{
  "n_layer": 13,
  "d_model": 64,
  "n_head": 2,
  "n_kv_head": 2,
  "head_dim": 32,
  "d_mlp": 128,
  "vocab_size": 2048,
  "activation": "swiglu",
  "norm": "rmsnorm",
  "norm_place": "pre",
  "norm_eps": 1e-05,
  "positions": "rope",
  "rope_base": 56900.0,
  "rope_fraction": 1.0,
  "qk_norm": false,
  "attn_scale": 0.177,
  "bias": "none",
  "tie_embeddings": false,
  "parallel_block": false,
  "extras": ["capped logits"],
  "init": "normal",
  "init_std_qkv": 0.0734,
  "init_std_o": 0.0,
  "init_std_up": 0.0734,
  "init_std_down": 0.0,
  "optimizer": "soap_variant",
  "lr": 0.0091,
  "lr_mult_up": 1.41,
  "beta1": 0.95,
  "beta2": 0.95,
  "lr_head": 0.0156,
  "grad_clip": 1.0,
  "warmup_steps": 200,
  "schedule": "wsd",
  "decay_fraction": 0.562,
  "decay_shape": "sqrt",
  "final_lr_fraction": 0.0,
  "batch_tokens": 32768,
  "seq_len": 512,
  "doc_mask": true,
  "train_tokens": 93660000,
  "steps": 2859,
  "dataset": "wikipedia_en"
}
Each number is 128 + 32 x the weight over the matrix's rms, rounded and kept within 0 to 255. Layers, rows and columns count from 0. Numbers have three digits each.

# layer 6 MLP down (transposed), 128x64, rms 0.235, rows 51-114, columns 0-31
132070141106095163120102153137076123185124121103156146110132117079068136086131180073118157114120
083091065150147066125159128128126151158058160140138184165072136146142145110108117136127102144117
152164095137135143110101136130141117064113131161095144133178149109118168177145175127116151115090
130164108094138147134130174126099109184059108146124177136130116083136142104133127117112111163067
124122147179116132150130165140091134163179115162120118104223162124181131120092153096151115160130
112152126165147163105162138104111150147136116085149143167134113090160094099136149111146212079144
139146138076122135168115119158152123147117159108156146097162128128099087185183175123170097087146
135104169122131136117116106095096099110134152087092090089124164149133165111167098153106095118119
112110122142100091091186179138108141133145159163176159110150125093145174135098154069103179183146
188164119102121072110152136137112163121110160180127108174105056151155108161119153133143152125137
088120099114127123112163153170108162105147111146120200166109154102106099146096130133101104168136
093160152110083137122101163107217105155124052070140074137124154122132135154116125169166126145165
081143093097119145110129152125106114128181132100134101160132093154157140113125131163169131130141
134094133172095094120159135142160182141081104098175160150161138133114121159162159094150061125143
069113112130149129120187075100097143100148142104101102114171214179133130113126096198147074128131
160079102102120064137159132119131112187142135156126079104164117152190062117102127125135120090108
133111174129173135155168160176126095122089178139132120134128177073144145060122075142185152132147
101102142098159139091112112193123103131143114115140132110133141113097126108164159100120126138080
156166195101143103111149101132089142114142115129140133119128165208157096173116059169200111161167
137103156165165096118168180152084096176089131137138128139163113141122132128037100111034066134131
104166110093181149159145155126131135083134143141104091112131188142103097175055101126140083130098
092089127099170170105139109095101088125152170158139127066079155115109135102143110119123071051103
130108131121142091143175107137115106118144113179163197127132102090143133180125130146174158142165
119138119085121153120156144111111145120104119116095121054139137156144158145109152093116106045123
151157161129163211187153169119097085118101177062138093165177170134132133148135110144154105105144
155132123138099123146193108116154043112120121171185108118098126119163126087106133097088090078107
106147137129111145089152092120168160105108011135106124130147153140149106106155130156128128137160
103089062115076131170062217168105169130167149137146128096162159120114075153123140174220131217085
095158159196127092134161100150118201127132129157087115109119157151161138107080123123087128153064
079102135148117126121065117113111175146184174100095211140123146138141202128146179111136162127143
129117058124158140101116139116109137157103142163029144203102132097129140070107189078120148110118
090101105151148128165113115078121098134171141195149132095140167192184182125137119159084195111100
099106095128120133127169109112112116110120105114104123139165172168210046118130112164105129170128
091108150124160134174135126119127115083107125150080189084105054122085123126119102188169164142105
134144132101171160087145020128157128109131092202031108126098187123109127192136108121164130144133
156096113140117071133088115154092149158119125127139167088162090144117045146095106128125182165115
163107176101137155086183171138168143095110100161121151156117089071106144185065121099111128155117
183114113086130136120156092140115125137080136205104115152089140136116114189106124086127146106129
141114138127166157098195089086089168150153127147106174124104098187088157139056122125147145137142
070080156133104162119156048130111097122122140146087150137136171144078167133165122162116153171187
134131096149131088110198113124152141064153049127131156070108153149136108090043152087137165172088
179172141173108163127145132143053129109124108148116067157097057179095114176049122119148162113152
133107171134191095120127195121148124120169082127094113134191141135156073143127139136109133175117
174135094131142103125129094113111097123124085106083113173142143109117122125072092149165187046151
117088107095131100107087124189131119095130156121102168152131163089108141117168202151127113142121
133139110121155129104112118126135177157106099159136172122105075127106097148157159174105115114184
124184106140165083056126133142149148095102143114155092104154125144127123137124112142134131180174
172158078198179123105138112150095154128083151122084068087095112206168123111138084159119105138103
188108118109112131050131079116082110097164126139107091159141177161122113143144094094123045137161
123109047092133166142102134118131146135164143131098132151112183130162124189181072082126176102133
125095151146142157124113126124161079086156067134130151116139080114118159086129101141148169095140
175105108122131145123100112116152106092153086130076123140126146143139153118154117050122126190104
093141158120116125151144111114121102057080121221172204138078115164123109105079174139098133178166
147113137123104098145166126113105137161153107077179078163205093133138145118132081145116121136100
115120176184119185121156148101120133196116113084126154114116050098109113096106119089114135117197
144116107119141125055179182132166158126155138118093181149116109169137159164112169072185150206129
116113104133100079110119104123115177129133156125090162119065139148146153099164084105143055102135
120150162122161096093109174114094098075172145148144114137143104103124091189118156159071155150061
137155123141101142100114177163162155104125175097162176167155115130161121180170134117138122053188
106150124163090132173053101120109140173132154123108131134205152131166139115103113117161153132120
120119129134070138110127137128094121123130096108145107056136080099109190160174121095087176090119
088106128169111135103114100128109062107122113181113099120184137199192104143104112142218178103107
082159170201118155179097178127146109118147136119165080068178091104076156161089112118090163148186
142124175135147093100118109102166124079076101103134185144157173092118143178075164087141176089066
# layer 6 MLP gate, 128x64, rms 0.4, rows 52-115, columns 0-31
106113123085115123180142110206151150156208125186119157093144090145134128157095095107143137165168
163141185121170136141126086148121153158152098145114128073090137111131089141163181177111132133108
171135143073123150140127107100139078126086120142119072106146171165116076083079131110139193165108
149140105125141099110127148079159141162109144153132198094136110159182060149132149118107085141188
117159151185116139107132099095120076120151075128108105127124143084141069157130136121106095113166
108129167137183170127165143163110114114165107188132079183059111146110088096133161134138134119130
117136193148191125177196126141139142068111142144115110144099158175135144070125116111111127063128
116162113088076096103199157132121135131144184060172121105100123144158084080137138123117134112116
125107200152120143111151164149140110139139051158093160146084192133079140120137121106119144040138
074070122084134150089142172083067090172142141097137155062167113169128144093147104108186123071088
119126137166078138121158040086155161116057122171122125145130148115155152154142139148124093139137
171154147138106155126109118108192118183139163175102088119184132099150147125184112184149150131167
098130111099109140147150108087083129117090128191179122102134122137110099142132165099082121104141
091113098162088153148168126141130092159133160108101117097147155113093152163082107131131140172147
122064152134126122130115118131139116143145144092131096122172137142145141096117223114161127112160
135178185201132089090085164119104121094113088098130133092151061168160139097100144108152109109081
126133063096092131081138145200107127132189116129074141102115116174125157116105103100152147112144
194099120154127129154105163147155171191156140137155047152038144120175075159100082165115107179154
173126101048117107141141102114143077106095069163166132115120128073164145101184129104145108148106
124143135152118176128134154151100162154075059098146162091118130147173089071145093177112098125153
143088099123095125092136181132125048205136129049111115086105118128122151043140129155091129147108
134166123098096169154117132080139103134132160132124157135071171065166172093177149110124144138129
157109173107144130083145148125124126169135155093067124202119124137157080126118150106172093095114
120052098094118104127100099142156137155050114213134170104107056100099158140150177140128099154101
091186128141140175159174054140090110113106161142132115134133147077160114101098150093153139153081
120141132147188160131183088109165113119073131118095111110157106104163085134149152166073144175127
149165112117107182112030128195171122188127121121147105096144058108138108146075155112110093141116
078144146123147094143087160173200143145175146146136167144160085162076096098131151147133148095081
130195183064135104151167050108112159138145181142158174174103096095165159160104129205136109142138
062125114084147100139133140136146067143142123134087120111066106044098136117070148112109144108155
138117095140112128118118196191150171154086150203122156181160213121122100133083132106123121159092
111128140119116117123135161149103153175104212167111112111145141186034160126140127078255096086081
106095146109202102138099193121170133120142097097109114112101092135157111197134149139170137121118
111120115169122149113117107133116106141135124082091099122150114181112133138143177091107170116135
144159101128156154133117183149141075123142093142179153111152061054115055080130126136123133119117
100141058145123124109151104178113123166142075124120108117105133100151171078134145089105080163092
134118169121045116097136111136180115083156176124171134078191075140105131098123128131184022050134
112211125092124116144124127084139054115116152126124145158109128107210113094140169115124195081141
140157096116179119157085141108107143145065074142132130070111040099139138119105131101155123099082
124187073107066106150135171037097133133167112111124178078079116134148085149094146154104122113143
125128089090149157205107159168135180160164142107197153092125149159163092073111115103132108115112
074154086136059172147106150171146145086099096098125134125109076087186099190224126088131123141150
094165117121199152079130150111165119137126120116144138129100044193150138132069157151157116088139
201186104125096175165164091155117084093111160110137153119072107135109139133159131093127106106169
113151122145100175130121147169092101106160128116148130151131199144149185143122121065133114127112
148140115161115179141097127144147152106110140084115106187208134109163148134143140139112160043082
110120143106128098114140111132061177170187150138140140097055124147106176127146133108104132054083
160121138117123109095122112123067119194110125107096117111150174127095082130105159136159118182156
071121129118133168129136128144151142162152138108097118143128070110081108079125153096073166161122
139158106159121147106108097089107130109066099096176117169169116149219152130143084136143127113133
117112166122132122156170127114206129175093057079100126107132145182130120083098162143083116205084
133130124118146087179126191140127128170120108141125205123107100147197111100131198158082106110086
122130144171141119085087134128100125120094089169064143136152127096101127125171166157110161162088
170162084067134109164062148132078041117129104132128108117156098160106128160103127196140085109110
217154141083119107093087086142080116138132093137123169118108100117160139086132150088114120138102
132161141078135127118112139197150185180136144136148140145140051131128118134081123117137099161197
121086127199119098074140156199110091101142057099177173108098122141133133065091127134098122165173
135140142146095091155096177180145173156186136097143126145110103120136139095137095132177121127098
110090086103137112089110158114106146097125109094121103099145136067123119080129073082105149152108
115146148133214086134085154097096153138175139164115160155132121153158103136141165126115153089145
070133140160075199098142138119109098163106087135156140178122114125130126122155129111150204097118
105158163107146125078145107178117143139094114118161170111138108134164109089075085117093118085165
153109143070079114142193096157171147085159154080171127154111079147154127107093131139172068130188
160089109182101121136105138148157136152065088132128136145154089092116150104114177145151079154091
# layer 6 MLP up, 128x64, rms 0.371, rows 52-115, columns 0-31
171151183077102112149133098136164130083169145123107123120127144114122143128149118161201149171121
098104105090233204114159083143137116129091029188127065109125206091094144126143118089113131161153
111123114099106067121167128123177153085142104124133108141121116112069127126157100136118079115158
149120160143118100156154084172108085112146129116046037137149166168139137100105127130131098092091
091109115107130178160121162115161121092085191187129120115150116108152162129150091130161090163134
115102078117115109164107115119150096103178138086113092089135161039151112140088097061116134146130
117122148182130151115197114073096109070105096098130119153086113190149122130112079128135169109082
166145116092156139157151153097133146186107132157118132102079106108187158100169123187127085113194
129155086166089167104093141152145104081138101085098146048115117069114133097128112140130086093080
102145157142110114141036107115116131115119110069145097154132073089071114136133166152177126126107
131130126127139075135150133160164136112124178175091177146144156101090091084144219153108080128115
152112190164145114156158157135117147124145163081105146115142130117154089165116131128096167114138
111145149072114148090202109124088156132121171105142099159127117118135125150086065140125094129133
207108120143149128114108156112141108127086149114129100110090077119090136159158127097120187176131
085174140135117106118059135144080149127189118086110055132121136120121097126144099103135194153119
135212111132099085082095153122136110138085137160104139102187144141143162154197118044119097131111
166141102101125122119124149145107136146145083105138065167109093142152046134113132207132054165132
145114151140154073106118189123107141171121141074093168160056153106102130142110141061130125107104
128188099123167127155137092092119117098194141177147099116189156186151090093097075142132121073122
148104117143112121139082145121196148122138131150138196105181061116140135132154141145098065088165
099174124168161140160185122063107089077168100171096161096135088127116153084159151114108124095069
091151127112152084128126111148106086156166078099125147059104143126101103102071131174114166145167
111173135100119170114138085132127094142099157188094169129105092139115132104171076123143087126063
135177069165128149128118104121155100156065069132117120169139102173155114148128104088103171070100
137140105119090066074136168122107119138149074109065151134143140173168165087149117125080116132144
162124118140175146174101094074090174110067108107168129151171127152148060132173124103134167133089
155128141115110109185072179091127170107143137029138100138046111140171119098089095176141158078093
143159150112135124102120112098110060143139093084129161202150173206115119069094106116107182131109
157177125119130182133088078158107108095165096190115097169093134162103136101090116183108170135106
175125196126163157069158096160085084103066159116120145095129095095109145098138156149168116126154
117162142115056119114150125146219118121123062174143111148139149085151102164130118174126086096172
108198178143112130146169082148162149075129108165172143132097203076105180143143098126121132120148
107121091162181128188087159141136104165134092136115150139179190141174094118123157079124141202083
119088116173173139152143180164013138128178129079149098172114118125120131114078180108173138134145
095146140168159150111147174083069174195146091150079112166135130156119098107092128129153139095150
101173125161113153138102044132064123118152138126142176148092158133131172106117104166116185147167
162142173191121100126157104162161107143127124089134160114115123125144136124117125163198109066110
161136114112131156096177073089117166174125143092149123084090126158156138116108155156126132101115
113112093153156157144129052131142108091122100163134167113091145090120103097156128129094196165126
159099167083113131087043149117124083153112146108148156152192087069090084149103137106086130081165
141090069141072190092139117139107081121172096125097112101120120071069123143185130123113117146097
158068100182118099180093095114098060191129141132122080129178089116104121121107129140135106144128
138096092143114130067085118168119118089137089126197155216112133141110144146136126057112141130098
118086154166143108152084145142151093149124105093087154137073161126079193189159073126135130093134
122078135108105118170149083142158128101128153175080125141157182151160151074123081130133104126128
137092178155100154129116133105104126153144126135115111144121215152083126110138165188180131160139
230137165149140089127138103144152100128069107115087143090182176098108128158144161065149131125100
183075131156123159118110196161112157189148169127097202128134158088090173100141107120157111126133
089151119178133113209125122121185087122142143155139179099186123119125182103144095142118131155139
140167130092159105107120137101086141161168173122187137141189103092115133137156090125127070113163
125125134103107113170150136093133158150127185114138089121146096129091185092126123147161051141085
161136107137096177147109097175152128102098151118105151127123164119144151166113121084142151083101
106097147136122113109089109114148113089161108178192119129120181100115116117122122149149202082130
124082083096106112128109071149131129201154061147096123161150128181186087120145185101129119160125
150158136117147168134074131152139139127096119087127101153108090152123122084085116159137121135106
183114146116092129087150137159104147195154147124128128126123160144118180124073131108115105159115
184158120144136129132121053172208121182102131138109117164119123130090125176157148097171151093208
159182097151152089125112112122166121125151107180151170160148103129125090163102109169157150103114
145089113093139118145194184142165111109064101115172142141099147124110100071148147156121139154160
104104125166108132106105126132149137116086117172140135081158158120100121130115064122137114125178
168149150116132100133091189134101139116105072101125086134096146106142072079147142109138142133088
110147080065121126093186191195122117147142103121092164190108107170145167112154110155127084146143
131071148136109119169090077165111093101130114157155170130056135130135147139166150189160130154138
161166155091103155171146168170131157122126085080170175101176144158159122142064106121124146095061